Part of a small language model's weights.
Size: width 384, 2 heads of 128.
Training: a variant of Muon for these matrices, 766M tokens.
Each number is 128 + 24 x the weight over its row's rms, rounded and kept within 0 to 255. Layers, rows and columns count from 0. Numbers have three digits each. The size before them is the row's rms in percent of the matrix's.

# layer 2 MLP down (transposed), 1344x384, rms 0.0528, rows 1210-1316, columns 320-383
103:152170132164133131117131121131130143147127091127162106106158159151092130116115131101089113147144125143100193114109144121148136100111118085122103138130145109130149101100088118171087095136141122
102:111114113099130122116141129094102123121139125138157134123131099139164187095126140120145124149122099122195157131077109139157147148152097088134122141140140103126135150146107130122162121114112136
102:126138140148118113101178154127089119120113148106173147077133138129119133117141095141124144147116157111153111082150148100159127134121089109147088129135134148132140137082136132129106145148133148
114:126127144169124095158154121156115175112091121129140128076112177142134134111140114161102108142143116179103168141108144155122106102117156130136110142138134111163171105124116129115135118121111112
099:119088116108144150111154136125146117133043148126163115143093120131136135129113125084138105131108116132092132131120105128134107153109143125152148130139123124131116120127136116159109136135150124
103:146153098139140143097147150149119129087101126118155131123131105122107133134088094153122130117118140129110158109133156146093134133127129151117126120133115126143159123092086136144175118127146145
104:095133116104130142132136171104145127127108116080153110119151118094116132135131131133122134107174146122150143112130157147165134132143133133091124159141120110114127098138149125121109114143126159
099:132090164127155098122119152102092138151148100108121088127125130181150131088143134089139128130130133117108138142111107101157138128151111142133151127179130083145132155114112158138203175145125103
101:132152116160128126146093145149097139144130093109045097165142106127097095149170183166164104164106114141094153152110165128096104093124129161112112125141102132117122141125137075124113134077123119
097:146084131152165147105133134131103134152150122107147125128161119150140108132126090136118073155149114085131125114175123104126106109104169152125137123133157087111099136123127103116161126126136112
103:144103131114130105093162130122105112086091108087117113116150144135122111177117109163118106117146115178141140129143151114107086107117151128148113088095098097087137073110093156129143161136162128
106:107140100141140059142122118123149103134121125098159117125135139067131133145138090129062121140113139101122149097136113114097132129129168151116160093127124103103127126086127115128137139167136118
096:119168133106117129155131145165113124125127132137108179112059152119099135137119131101136144141132138121096121115079124162138110171156099139105096125158165102123134135056122118141122080144140121
099:132117109112172174147193146135083120140136132178110090115086143144130110123140152111166131161141145167159132156133105105095106106185170159120123107086121138116112172107115145117131136124132121
088:115134130148133131118155120131103137155113110115137102146158135091154090125124111155126108134133165168133090137135158118138100136087140158147142165093115191163167090174141150142119118128120139
096:124126112122123153129102095159177140168101123144163120153193170161157113159125093151161109139106144089115108145129114137116154118095155146183119139125123152086102114133120115126117133077091152
101:135093150124090122131150151115162127116169150126130149151108117123118143120127123097127176129106142121150134134121183160103096151098171159102133132082098137143137117112171119137119127113107128
094:112174132139136097123147137131145129096105112128151098137150111112109080151131104158110159113123177122100162130109118107127134130118118140127150164130131102114135103153157108111155117160131127
104:087126075154136125141181107146134150148108123152113138143121125155157144138092149139159106134166124130070093132118121112173112105134148131131105156149111111091124155155131127108119067120131142
093:125123123140083107136144132071163128194146115139128127145145146147128110120121111114125106130104135120147085152099089116115176128145130150137080120095092121105150091116146122124170104162122062
095:133112140120095124162104131138078154098121160178112147115134097172152143128137134101164099113129104128107135103129153132149130135142143143162084111120127133138142109108121128135132085153148138
100:153162092135124094108108101089119118163135090090150106142119121140099127174118146106152155125101170121117112145096140149150176126154111138169103156104161103193064097139142128114106154123130140
096:117134182106125133147103139118127153127089102133146109134125114110128083115117149143108131154160093120156110133128137087165145135161183158109141147178094181164156100111128098162074125096156154
093:121094114149055138157145132138160142130125112127117135086105135139172145130121110139101143104109114172154139119100139111165131094110146118105121109115133102089127131136081140155165111168109183
100:165108118117143122127095152148153093162135100160115181127166113118103122120167165128129113142133151113126090083118092102116146133108128097109164133110134105126088139132114100139168112110102076
093:102151114160134151113129152199130175130146142125138091128170175089104131196088130124108097143150149140097120146107125125115111150091092116130141152130134137155117099128123115135127123148140121
097:157147135128154175122100121135117133135113114116127130110100115094094129148132117123129140165162181130118087111109122081132177093140146094124079056107116149128139110119108120133132128121083112
103:113131133189106137126159181163116161118114143152102132115105147138149113155111123133139094136133138117125107128118140095196149097153125111089124148137147122124131161093165157099128093154102090
089:132087161120146148159119141131149117187105156114119151150127120141157111131178164144139144061133075105193166133134146140135148111104107115109098155116180129113148131119092101115116162147131099
101:127128154134133127082117088088151127110141118174146124119127163134141114082153129096089115139136090168107090107113116150107103129127127119120106136148115111150110082110149115083095122137086133
110:129136136139203145091180106130087116131120150163125124118105162130114123084114149131117118125127158113109107132110158101128125168088147157147122157120134140154190185150122118150133141083167132
088:120110144137156134131136115099131112121135123103120148137172107121151099114107122133121068128102167138149156134136163082114149103056075125099068123116176160163104123062120116171094110138091099
095:106134151071138130113124177166119137130127104129112122114130117143148127157102121152130099165101100068140152141155130137130090124115110081088141171153166125069124092177118135148131119089143126
097:112104148122145110127136124187129086113111129116138139165188114138137139123139104148089131153124098127124178157130141113134148165120125132106147106128171102137111104122103182145090141138110109
104:141118059148098052120100147124143161127142154176085128100101174109120142122105118126102113112105103140141160166137138106135115133116139113104121112152121120137151179158114099129094100108174153
098:133137115141124144141132118158076129104143114112132112132133116128160125121172108144083149129120053147084115113142123110115147155133141084148138113126145136110111087180120118169171146131149135
103:101134153123160151113117130129107140164079147164084104163092173128121136133115102116107152158152156151122144144083143161127142164081138100111127121139088107137151070136161107086113158105106155
106:106155135114115171084124124130117132142113096155103134139101127139125129114140121127148114144149139122103111123180109134115097129112123120117085141114141136135111126120092146127096130084133145
091:112086116103148138098141139140157101142104099090143117129155127105173119141157112146094157163075106132142155085107122108107104160144149105125114128113144130121132121113111107111169160150136133
090:128131113147143130135124149113142142127127157144134152110148111142152143098104162101088097161139118119134128146141109108122144090149124108145075121186121112052099093174123128150142133116086150
098:106113118131121170125126130114147124098110117116162068110154134133135133106142133104097131124124100161072083142119144086110165132178110146122149116162135111119138134148097136158120155121162126
099:112134143122161073094137064139161130128092136131091112092146148127126102144129102119109112159114119101136185133136142151126172161162121117130114102082130120098113114129128114117156123198130131
096:135133110105153136131122131100154171124117129155137115116141165116111109144128197146109079161179135087119114128130109139121122113146101135110129128122143118062128162113131097137042168167179133
102:156096141112152174100128148086113115098126113079117126103108126107152150127138146118140102110139105108084138125141089114106124125196174130119123117153128138131080107142134125119159108133143162
099:154140151165143134086108090173147132084128140128186110116138128117142123107152155122081135185130120166079150155100135116117125137101139150120105128124112117117158090097139171156118122111157132
104:109120149221138137130120102136129125115100124109107086150120158131103156102114150155070127171115105137113127137130133143092119123084140094143126141162110115101160160123115077107090131156164146
088:160109165118149138165168135148143137148144070125101135111143093072149117122144167178137106145149128154164116151151127174168111134135105144140149138095148146121128087148100156110123159115102119
104:151077136143130153115135122163103125126151106123131123123155093139100155195127120153159142094090144121121148146120126152116162115107143115117140125126159145162134122121130194152142123136103191
096:136078123092159108135104150139119146152116097121132111153115137122103132111119161124119110112141161113156080172141113152119149125104105130088131140133123107104096102148088148131140113131089127
089:137173111146146134133094174124134122142139120096132153147161130163084116133142140098124101112168097131062133100150127118146119118118123122109142139134101158136142130157102127155125069141094098
106:156097149134113165176167154143122109186154152130138134104137146104122151148083160136153131089101094110107151140108115138126095117131101122119140088161171085082107102113143107128118103130169162
096:124139126136120111114100122173117121124134175127143104158155099105145153113133116154141072142113110144097134135099132109114100146127130167106178123162130121091169109128173124115086127153108126
100:126136150126176126126113154094154145151128132147139143160134172081154145147159113083129080120126141142126136120146113106158153176126104100130107112150179104105083107084139140108139122157135169
091:171123156094107144084148138155110144119156122097152156133099143107155131175161154127114121130121103102111096155113154137201127163123131105153167147154126181091152102137100192116150098131134096
099:078159161163116147111100092142166152124130147133114129134132088130113160108166137091095105130134114151123118122163156145118139103119145134144155158144111130089161142158103145162128118109161138
099:147112081145100165110144132113142111150103166137095133162156169123114147148140114137134131134118128099172123127161098117136154141084106127106145118130123129075099170157111189148122142164139150
106:127166126109117100106154098083166148121098112104139142103130109109151079132141098115137151153150168095135092127123175143154121129104122108170122177098095123114174114105101095096081143095148136
103:126133144137121125125138120145116157141172115110150107108117108110111115130108125114139080112089135148124134115124133150141137145102166076093165105110145115155164087087121080088087168134148118
104:136083094127061142136126094127087088162138145135117128147131141128166125130184116120146138139050148137134126127122110121086177109115143139115109140134116145116113148101134139156111144124145146
132:156152153104112146160129116127112128132160170092102135154132153118154142097133116146118131142113076110120138122110134119085144117119101088089146118130131196157143118148153186161119142140142141
100:116129151149177113126090133107080099125152149080110156119082157073129136130123164151121137157115081125113092125115083146147088124129135072117144091127167149147136141140151126117120108131121170
088:123151117094116132130132147106168124120156132117142111114152132091130147109133141126173131116130140121132147153101079088094109158129136121106123145165155152112150107121158151133152138114119112
102:143133101139130132126154157135120118126116138108166093105101134153156167131145117132118156129111139126133130135115111136091162102132099116128133190117118138076124170120162096112139163149128081
092:137115132102091151102093090134167103120123181135126093152097105115094196130113165132169102150124140144102149138133121158153140160112124104102119130165106092117154146125132101063118096138124137
110:114109078114124077125108099141131154140159123162136149111151137113146115134109114079154117102208167144147119089131112123098161129124130164113114131119104122125141123159127131102123117144119110
092:132167136156094127147139134142169151141112114135114121148119138127083148185112136094144125169159140136116135127144130102146100147136131136158143147131131125170099135125127099132083147141134066
097:136165117134159132166130153110111094077114174123188149139185137095131110102152125119137134112115131122151101154147146111106122132098133119125178142146131173116138087149108179113105113152108179
103:105127152098145139169140129076128156116111158146097136120088136132105161129143130090129109103132138125117151152124146142109139102108151149140157120152169102165150138147170118119144112156120137
095:121099111088116137109170130126124128127104142197088117091114101106117115136129152084122082119135166076131150132140096155102092126135150133119133129106139101160138105090144131126108163184138121
103:094130128100079090157122129126130176137140149104181115090143133107090124148150093083133158121123121090114129118110098127138122178131151119109131159130118122163139142151137128136106131095146106
101:176087153176144100128125120193186140121137122136098119094130148141181140113095100133141141099104143159149103172149126099138154107128123120119110151137121141118103161087156167155101127127173163
099:118156145086138135105136165166112164121124150119127137095091131140116107135139192112150124152148107090124116127124119166162146149135102130105120149168128112123141164103124158115147134140131167
103:143152147153128113107134169118141159103082162084145077168149116131137098135181151169117126121122154146117106146115142168173076153128138167106151105121148162117159153158129141091108121107148123
102:114087146127141122150160128099153126130076122142132088117096101175147154159168134134114146116127088124086153117132130160135119140135109117133105134121140112099130152138111120137156146116124105
107:106136170141110149089118103137118146156105083139121146140112140103156117097135095115145135101156140120114129157131153140143102154120109107107070139135136150099123138109128105119117134107118118
099:126155156117089127136146122146131160158154109104103182075152133114102148153164137142119136128140144121116120094124109075101108139128100150146112117143155155107121099111170103110153102150113140
101:111114158159130149146156140151105138113121126173141129115163105120149130140128118114141164104142077133112137100117140147146097145163117101099110172133149148181149148108085116125113121144129100
104:114143095136098111083163124142081126136151088145130139183141131142112112127167046124151137099129125154172141094072130100114121120183109111161116142158144127101131133145168093124154158103149083
092:142124119162110132118100107191091083112106133118109166126129088167104110125165101129119136118138078168088132083120124138111148151142167059095086158081102086147124163148128074130147186136090156
097:184101092119127150129124128125132126083156157125147165134152164131078139110129141124129109123162145097125136120101116117083116120124148119176107121169132126120092142132100113161132160129123103
087:158152123126118134136146126105127147126135141099128092131131149132142105142115181135151147146124130107161135096104128156152142115121163156150140150131162104152130150110100121100121158135191133
095:107104137191166102124131103117143123120171110113105083145155148168131156131138163101114124085110151110105153164111114117175124114130148169105184125155144152115166127123148150135087104135107101
104:149074143178136130096090104138140134115132099116149117170174130150078120076119115098128165178113172116126086145133143123130161097103155148133125134102162113100125097111121124120105145114163134
122:107114119120118116124118093087139102147123100127128083159150125105165132099128142141125130130122150131153080148144104088159119171126136144147124131097131120133167115115108126156117124116141117
098:099148155101075133108105142102136136121117110133109104150153124142181088093126150144118131140131118180113122101164100139144106112127124099131154140080196156110111117149109129130103152138132129
112:080136134113169122105166121096140173153113104188116138111101155125132166151114160082154115127163110108132145100108095108165151155115107128136112162133122173165135123127096147122194147155152126
091:173150120140135122112145165135124128099118128137073182203110146133122148137160103186117108098140136123128151120111090121135167134100154132089139128134111166117092096140138170077114136089124125
105:157126100137170164100122156138124139140108136073145130107110156120100128096102139142117113092120107155134123088093153138120107119120112166138167127123172129118117135112095129155138182180152117
105:112135107129148154146170130115122124110112107146077144102097142124132116097135128147147115139123122122158192080148140116113100153140147133158105158077157127149183153130155089116136135136142118
094:152137142126137131111159134131115156165102142089132087141127120123116158134137131177103124138115117082128125151155132149137098104099148153109140106142066114115148133078124106131093089164101125
100:170104131092104108144153131126079137106124132147150167121126145152094119146097129186148119107139154131150154108126117103121133064137071121114133139135112125115137142160122118141149147145146124
102:134153118075136149154142157112112171153133159118149144139131093108159117173113103112169162113167118145115124136133120119130103073136153119108135108180153111118104064152113130113127157135161163
103:151136097095087120116139132095123166131160130125099118118117135119068139132120128109153095131128122106089103158076108128113118098152127107119104128154156113108139157118138105141144109149126105
100:111153110120141119135142157095107156121092163106137159142122140123152159111114121141138128090134171087133086149118119125177122131132145159090097170123134101115113122094153175150095140145145144
095:112100145145081126128129143175136111107172094106148136052140180138100095121129152138142154109139130112138163122127136127153150094173124173105157137106158113103142175086137136149134126110091146
093:148147110163154116118141142160109082067122140159155150160074091158148137112143122132102190095090109120096120134123100152103096122137110126172112135097188154111125119128143154108133077097141143
099:152113133151153104096137130098118126105151124106130094121118160158151162081160108129111130141131088108165107160144183161120090105097143131147112130163097143124097118099116113134126119113168139
100:152141142159135172116145185109103118115115111142112156135113149133152164120110145141113152154115121149147128130115108146099112137139102127114160116088155143129127137129135119116106099127136134
107:126136133135142093155129142094118114133126113118117114114108118170133146119105130130143159082114126109119177093166133123086147135086123174140128078135110120103121131101128133168119157157136147
089:105114165159084130122126118115104124173101117116155102127120094113129128152136152135081139120142113103137119158139125141123148115124163153137134150113148127140152121141133134142091094078126090
087:125107112141139136095157121150108128106087155130141138139118099095111095135124118120158121149131114120121143111130139114153131107144162132102118106143113140125107103131124112078179145133150149
090:135059140167118085091106141128149149115152121127059114113128130144158106109153135107098131084095139174133135146078138129133183138139137116125102095106124140128163110147144120105123159086146150
111:153124125138119147116138128106166145087156123136171143130150169131107176118113130119150184129077156085155151153095155116095170146149147122100116149178119101178140115140141146117142081122160111
096:148107186160109192106130132103131117108104097140151143145136136127173126168103119150078147119142116128106162172129157148109119108129163123137132113069115102189146063157147152174066091112091106
093:131149121161126122132154141093166148082166098155130116127104117118132148103102131107168156077136104112120166094142140133149114103152134151140113147132128112142132135122146122112133105130117096
096:125131079120120144106118111131127140144121159137141131103161133155164109157151131127100113135152099119135064117131138128154164104087145151140127131118127158135113146089138150139136122122116106
097:116118141067134079139159148137106170128122152153123121141123120158127123091154113133176110150109168110130116065148126115171160101086165125134131137090149143128162086141111137135164072098154133
# layer 2 MLP up, 1344x384, rms 0.0684, rows 1211-1317, columns 320-383
098:125069145114151125143148112158143149174128120094136106145151153137131117156106129142128108101171123123142132149106096150135132146126139113103183102125158101118151131086132091160108133152104125
101:135095120085155145148099136101129139106131129135104093139112097127089129116137165111125092072131092109139102137121121104111157130143166142151122164117120129114142073165182105091128110121130187
091:128139117153131111144082135145110133105137131113149121119159118128107147065096113121146143181131087138189124120133111118129117114116151126108090128130150164121149137121061124115143121130114089
104:079143149100108107108167119132104143090155109136119139145105125079112114154140088120070134109090155122171160182108096106149091094097159125145099093151182092121132130116099105117135122123129112
104:129101121114133085187094139152129088140133172148070144149093134127136127147102159150114106113126149076138153140113119182127124168124131106134134137145141095149104115148128121115125144154104084
096:094126118150155121148137138185119165105133132148164090138118104178123158086133132108179141161085092106093115127160134103141089125165147110118118145130179123089124097141152177155157155107089138
100:145160097128203175124148092132139172094093130116135119121120182111120140129142106144093127107106114084105119109176116121107127139165135128125090144113105184156085120104135123163128095115136116
100:139142126078134140095153128144150150123145121128155130112116119144147161118100120094129159134138140117107130155108097120136161122187174130141161121136095121130126131131140093129159140134165127
102:152123100144115110097117172143154127153111130114125158123166138093137124153101127171130157131095130115108139151111123107119128138125161129138098097122117113134146106144109092117132103141161136
105:154107118132148132170139124156126100135136110122141117170114145112088060126108124164115138156127175153100120164103137130113144127140137173172099125124137098134125156147127145134085135154128130
109:157158125118152156104153140118152098157128127175130123105108078061081121133124114120141107131142113072149159140091159132108133119123152158127140158162129143154125121121172101149082097099146102
093:155095110151116135113128122077108106131132138136137126115119134164125100123150081129175134102132089133160136121140129186157124130108099132135144153136142146179126110125142145106146154094171108
103:148137117104160131099133131108131150143122140102124173131155091113134108130130131100102071114118108107082122203139129156112150107123125109131091136148165098133118099106097085165171105116132098
092:136108163156186159156159099167189125098168083086162128154118145102124101098115138162138161123126128148133155120096134084123096126147100131154112151104181127149109124122134144127121151127124141
096:139161141104110132137125094116079139109115121099138117120084119104122179156129123118129133086152147110072125152117135116123118101140117128118099148142135151114107168135080148163147125119162146
101:062166128147168089124101102180139117125162106083128157100130137101124133119121177144138130156129153100149168137124126125071162138129116114166128144126166151099135105136105173144129143141132067
105:131143117106162070116083126128135121121108119151147120133128111180128151105076141091152106107151142100107132106158095133133157137105138139142113123141117139120131134094118146151078152109129128
104:109140127158153160111171181149167126156096120107138139117127104128123120058097147111139147150096128135126181157147107125115125133108142145100129101163115151083112143150122116139137138133130115
102:167110116109129154109168140115132147126095148133146135148138094116140108146119116147105111126133157146119147124145138146089117113152088147137130106140131151117086127145118158144133146146106155
103:148116084120135145124126115116085074128092131144122144173183103132119120145109084111082114107181107164113124145058134118112101177118126102149143146106124105158122090091121147100126131115135123
100:164154135117174137134091106160107100164127134148151117138132130127135151136097104106141105133154089141103199117097118122117124122116112150166075114112181169085108182111104172127135116137125148
104:179135088120164138133122123085145123085116115144130114106108129122100101140114114123132133121117149104151162091185146179125113107129098130176146136119121126124131106140094141148107101138132160
100:155147165089104176110123093128171093148113160121147138142125161128099123118130110102087095114133136108132100138128121168152101114098145123080121094149111158102138121155167145115115095102090072
106:094122127143098127164170078144121094136119170127165129156145136144090135124129096127078141125114121140121110154179126145130063106199172157103121149126132141133137125119135154097095142145176117
094:102118092130110138144157140160115140150120120117125177177133137090136138116126147106120118158138129142106089156100137164107131134161157098142076147167129111123117151149132117155126064118159154
100:135109130117134084111109106168137113127107141136135123114124122127132156104114096129140107152090111124118166190131125089109104125150088134175145121085119099165085096179162156143115110132117123
097:098113138145129067087164108112131098098119122124102112168093139121130104120149128134129160135146122171173141143099173173157129123149143110142114125111183147119107157095084139146143148096105091
093:168125116127116133133094095105130151121153126167136182144123123094135150093115128158168127187102130125100112092148140124100103103182116157114167118175165135185136127136105150148127148131122146
096:092123164156097089132139084115135136129148157111105105090102132120174133132096131124106108118118095143136195093130135150162147140133149131146157109118090191150133073140113175124150095131142145
107:129123125121156136144119160142133155138171094122134130101127140124121172134150102080120140111135130093200109082137156103114122156155131067128134115183114156155153137122138099127139151108105123
092:161165144141115148149116161119084061129136103091154093178092114090125158180094105122128130154130091151131135139086099113116108110117179139124121144131095170201075106160110129117107114156118092
099:129134098122123129178129130113163120138123119123113102152149129125150098093149111134132158134193146137190107133094125126141096153104130066136132145130117083136110130139154109118148109133159091
102:132111108165127115115151147076121126137118111167117088108127146127134135139153131133113095180133131133139145129122147140142107146177151137138098120144145143121155111138123068130138117142140116
102:061099121131144152169148130135143153141139109122095115189136085104103118169123124160133121103168103113133112086124163095105064082086119140137169109081179119120133112150117090090116137112107138
101:118132149091093150165126139150105127082140119115118136150082144140106105122111185085155121090082071147124152121043143129112110155159093123139160097106113085141126097124123109138122170150142157
106:182130119137122128180133117147141142113167140073132190107149118127136102126104121107158154132177096146127132125148097059119144087154169137136128125118139110109129152126109144155132122174110088
094:114151142132143123106126161100140124149173143101125118126121114128087138107112127109136170136130102123119136125104109127150172150119146129144112141116094133086134111095155125143156128109135166
100:162112154144131104130143133101152115110149123111090118133133140119155091136116123131147096137125187109092133150137140173118169105160128131113113140172111094083142133149134110107102147124123146
111:121142128087136124135135104120128126169146139123093125170110081092142119168146138117140119153130148122120162136113058117122136096147172169087133136101145130099154155112110128120165133158140127
095:130072149172149097085120143146047088109143112119161103079135093172117150105123135123115119099131130120111134145097116147131152100125110139134136107120152126123092123147157105132136130090130133
097:121140163122110127147130128145114093124120127144140160128147111113074115115177166118112112138202162105106097099145130134143109102162144151162087153135122149140105102082130129168079166127126130
101:141103158118114139158164163140146121123142122080170120104128115139134105140122130122088113152132125098118145125106145130144133142177153152156117149143120100143101170106124126115191099110109182
100:079152140156103152145132096097120132121102105117150186100134143092102102187124121070096126113133152149121144123109120156108118141095116131168188092129142160094116125100166117138133172138123150
099:139133103148135146169107138151117125144144134132128118167136129114127139127120121131119173105097119133111108142150083118138133132138147123134144135140092146151145096166135107073075132159119134
096:142127155156126151089103130113159149180167135147134113167107095105141090146089104094118109118125120139129142153150109103106154114110094119143138103128108139121132149120144142127106069132092115
088:171121134142148117143150130166136120118111128135114154182102107119132110168114082138081124137112127136126146144111101142125118137086184146128120126101178109094101159111101082137119128118125155
103:080142083117156136114118121182152129126126092108150116108086157102128166124172149101103112116106154144126104168142100129128161117125118134130112110123117139094131116151142147180133110172097088
098:113163121141100110110098137125097092122106110138126131140129119102099186134125142117102145131113112108121129092112107121138153144136116157102147120119145128106138078123078149122113165137106106
103:104120101122132160109124103098142152072106096112127142127115162127097116126125135140163157116128116125125101144171159143115085137120139120141101118184136123108114151131128108100114110135150113
101:146139088134120134175137104132134183146143093096084166115152142160144087137141100101162100096128134133116112158091119110087119125118121095134123120083137116157131095136139140087145108087167111
094:107130134105142152155107094118116087115074150115113138156126095088114151155091132161131109139106121135085122116088141148113167123128116084155135099116121119175127107114097133095103114115104102
096:169113157143087122175168116129091130153098121118098146110141102101119112174135114132135135124099124148157143145103164155140162105098147159120118113149136147107121150119179128124119169136112127
094:088150112159129112140134138137117144071132127126149171137108109132129098151111184123167105113143097145135114134141095152069187096134151150119125147110081121092129138143131131105088119128145121
093:120123100118121133163109121115132161104164134078159172104111098111154115155138112135108109124118104118121127089149155109111099137099152123135137128141113171117142157179127110130128077081127152
101:141075122128137125110098118122162135123111106134098134080093124088120148139109141142144135099107116152160131125118136142134166160133119150136117101102137129131104116154112118142098110128156119
105:073107094120144105138103191122116174126129183100149105093114131100124140155129117120156083131121102110112116139118145135168117159109144090151145101163124103120122126111156154130107097096125131
101:161094118151162117079157146120137152105132164181142146092112126117155144117094122140074161135131099126084134082136145122129132141104152165117163109111157081142132114103145126107118108119146116
101:117148142107152123176155129153118135104150120126154120102104120104121119135128140140140132110106148163178139124143148105119091140130106114124123122070127106118100151126131140154125139090112154
095:172135123119128156116166108128131108087109161108139107198123106119147133115118143126141120148144095156132144116164133155103154138160097099114108124117097128157143107105160123125121106099130109
104:126124111132155146161155113092135161103085136163095134113116085081142119127146126092126108111158110103113110131138150183090099110087157102093142093094139106169147128094132131150102096138107153
101:122116112128123097136155128121133116122107107185152178178100111112108159113099119120145150157124116165109134135147130116097158139120128153139135105143113111124149126180157115130096147102105145
084:143122158103090170116106143139118146144132169137125160130102140124140142172096192119090146137150095133114155150142142161100085125176131118122075114121127140137159098146135092087103159146140133
098:088145116117137156126157120059074162105136162176191131083121109103106127143155091091131154146114135136109090153124161142124107174141105144147082147095177119139137132129131128114160119131097115
086:158136129155109091138057180116116093124087089108128145167102090125120137137174136090159134151170147142102129119111153143179116131138132127110127134151170172137113164130120108141132155145129130
098:112145087087144092139124152069154124064085115120171135131143126117165137122179122149125149127166105146075135127141164133140116125113134141123143112083131169119129134085140122149121133119144164
099:120137102121102089139133056124156140126173128144116133096152092127118087151167150133075115120149118153198166144132145132158143128124125143186115126135116150165108137086147121130165080138152094
104:134129167103118146137171135141161167088113101139140089119151110174115126129123099152115157114121146153142098131130108154131110097139151095116107104103100165119118185164095150148128069145172143
102:098127097107127139146134095163120131151129127123102122124123122167117112145163046099164117121107076136107123108111113122099090121116163130126085128105129115119121129111130139173101109088150108
100:147121086120127129107153181158165113113149129112123135123128152109115094111134166149152119145096128169159134138079103141110118131109163109134092126135155135137111088105130149123123086129122136
089:121114141164088135107087068130137115129157101134173129135109112112162141139095095127159144065120160133122154123137092162173098152138111154125136158109164097128128108141094174155116127135114150
103:096141116096146124125122151131134095087120149143138170141172113127127139131123088149118134094154144145122093124126124118095108132188110162167131107121195119159097118121134115150121116100145112
106:167143146159129096156106155131129138151145098112141130137143125141082125150114135120158162149109085142138180154085097130151162098150132133107096126173142087144116137121119130106124111153124121
094:099119140100099125121121110145165125143150118064106142113117162127142087114175097117125179137129125121150146149165119161105162104109108095152116072166152152109162105143125119139139133147151091
097:173097105111166148074128139137154136150130110124163151131108101105134105147060132070138153106087146114134103150142175135113100124125183153163148118107115089138075086117126130085095134157122120
097:145084157150107089095115146127117137112043145168158108154134139172115107134125152098128132147138134103160170154082113159135119165125151165123149103132118127151134122122131143156158124106167139
104:107172151134129128111158161125147093147108114123145104156078118128128134121166082117169100134104123111147141115169135141122151153139178111098180133102176142118124093099128150145125131108142152
103:137107110109124135111140155111120148139136128142126146107114122087141105122123098106123104116101156174141128161133129158115172176152127154130131110130118133135118157127124114157133111109125116
103:136138143144179076088101124136110113205152121172110160164090109094114140144141119172126117127161130148137133142091127136150117127171138138115114131143126162199125102102131139105117123124138096
100:107146145168118117112129123130119102111108105132134101114109124089136134100152093091098113141126071113097115144179153132142149172138146146159127154150134133109126103154127133118131118127140080
100:155119112144149108125135149111132113108097126157114120124108164088146123118120091124102163112144144174114122165155115158120131121120117102127115089106138172114136132111109102168157101117124153
099:122143143172126120146147140135136127102117148124079143095119176135067116140107167127172103122137149132117178181137124163108110157155147125117138103118110153166135075140118143155109091146123094
093:130125152118137129146103104090160122164148075151106117123146103099172126146151123134162146111128122086149154149111127101077151127135106139127094106142125172165109072088126145128114158131117114
083:173125185123137117155097122085145123126131069164157111136122161127161146116134102178079115133133143146140147131124142141125121171142098121120120157128120155112132112142115121126158149139107131
104:108181093082116120116122121130120149102106135119116121139132142073126148166106153151159129101127120084140114163153163123083130158145118147146117103221071088152127134165120133135129132080171160
098:141128104124129119138111112073107137099127119109112108172123131089153126156104119078119134170136118153126139108133132139139113131126120140098183095131110196114123115142131130131134140160154146
095:112160112092157125153127132101147116110105148125116131148115107152094103139133175108138125126129130140131103069125119138130094099089136169099153089146147128141150154153164096114127143181089145
104:176112126078120147155132130100136147101184091122177144129081115117155167147111105126136093101156122114150145195174147093146127140125148095144133116118132110071138121154128185108123131114121152
104:121156110144110128103154154100119124147101145092141122129158145140117123104112145107125134115117141145118149082129136133134176154100113093114119126125123183151144143070082145137145145129128120
098:113128156111094129148104135129136125145136135155168144129121128152110132083144144121107120100155086107070167082142103119091116123130139151145100157106088141112094174180153101117104144130129137
100:174085099149127178162097122108108136133150119091159075082127106136102138161145122101129128120136132169119141126109133133114103133106148129130110142163122115110134141153134111172123097161138153
096:120188142144140143113155124127166132119140099113149129133091072158120153172128139114096111110095121142074129150097113126107132132106109112161122177136129174122061141172155097150050083138147143
096:140106093131125163128101105116112127132113111105118130161125096089120128148158138135153064105126136087113158110140100145131098129153130147120123142116079119164131116136108125112107100136129138
099:160082110099121101140086116137156149077114083092150117137153067115115133120126138135138116142104102182132176125134119069095115093127179114123110132118131131156158180164107128088156086129120090
109:127131146120100141124134121116151146128099107124097155189104077085122168145152159108154147123160129149102118172156157131139116147111153105133103089104141149069162123129119137142128135126157127
103:119083139168102095102137120123168095135148122146145115142126111112107123148170072149131112131167098124125149134152144104171158080139099136074132106125134072145137096127112110157140113113112082
090:156173137117111130150119129178142120129145154118138124134103108138123152107212140143128151139100138143131115113156146127093146133107136093137105114157129136081151144168086151154116106103107151
093:112148155137126134089128162153164140135144128154100123137100157105148131139132120102142068129135163166105161144126126153123145125114125167154127181137104156147122118122139100087092091110141144
101:120139141125112093174139147134119122135166131126128145112097119139139117129116117124124194078100152133152178114107129098098115115121138140168128086109140097158110109119089124104157190129110142
095:153076157128158139117162102129170151121098157128107167099097157099131128122112142124117126137161094106150092146155121105139141138137109093151161114092123149143163121104101132134138139137133139
102:104146103130154128147145102159084125158135149127171145125126160087111132142166124133163137109118096142159124161152155111112134124174123106144117158128135149116137118103123126148114147134076082
096:108171139124124141129119136139160067143155126119146149132147166136091108142141092125144135145143114143171091114180106120113130108156124145109126153159134163138110219116107149118154149143075134
107:145139141178149158138109132165102116121104071111166111132111144167203145133110093135167158107114088153120099166143138144145111105110172109146129160140142112139108099151110139117066121133127100
106:099125116104119122159130081124135149128124129106078115081116177155166153127187128134118115150117151119111102090126152149151128139160134120139138156118177120105109162108166132132136137128137130
102:133111148113188096152128119098132170142162154122148127100142172124148092127138148132153103102123158160148064110160124139126107114090140140163159161105120115137129150125132146129101097172097194
096:140141122159121114126128100141152084117075129143138154126111113145111146178107123121108101142206145117123140147140156131159166119107132136128118137111125107133161143155111160129120122134164151
101:104146121143116177114079166090092103141112126118117182117131122126120137119109118128152119142111123067145151162118106194111138093145120148119157145156117120141113130127085133121134147152096087
103:097169144092097152127129111161137114119144110103094109117109112130108109118131114134141126134085160117147086147139142083111117108185126179163161134093121110144095129130078152122156151163130154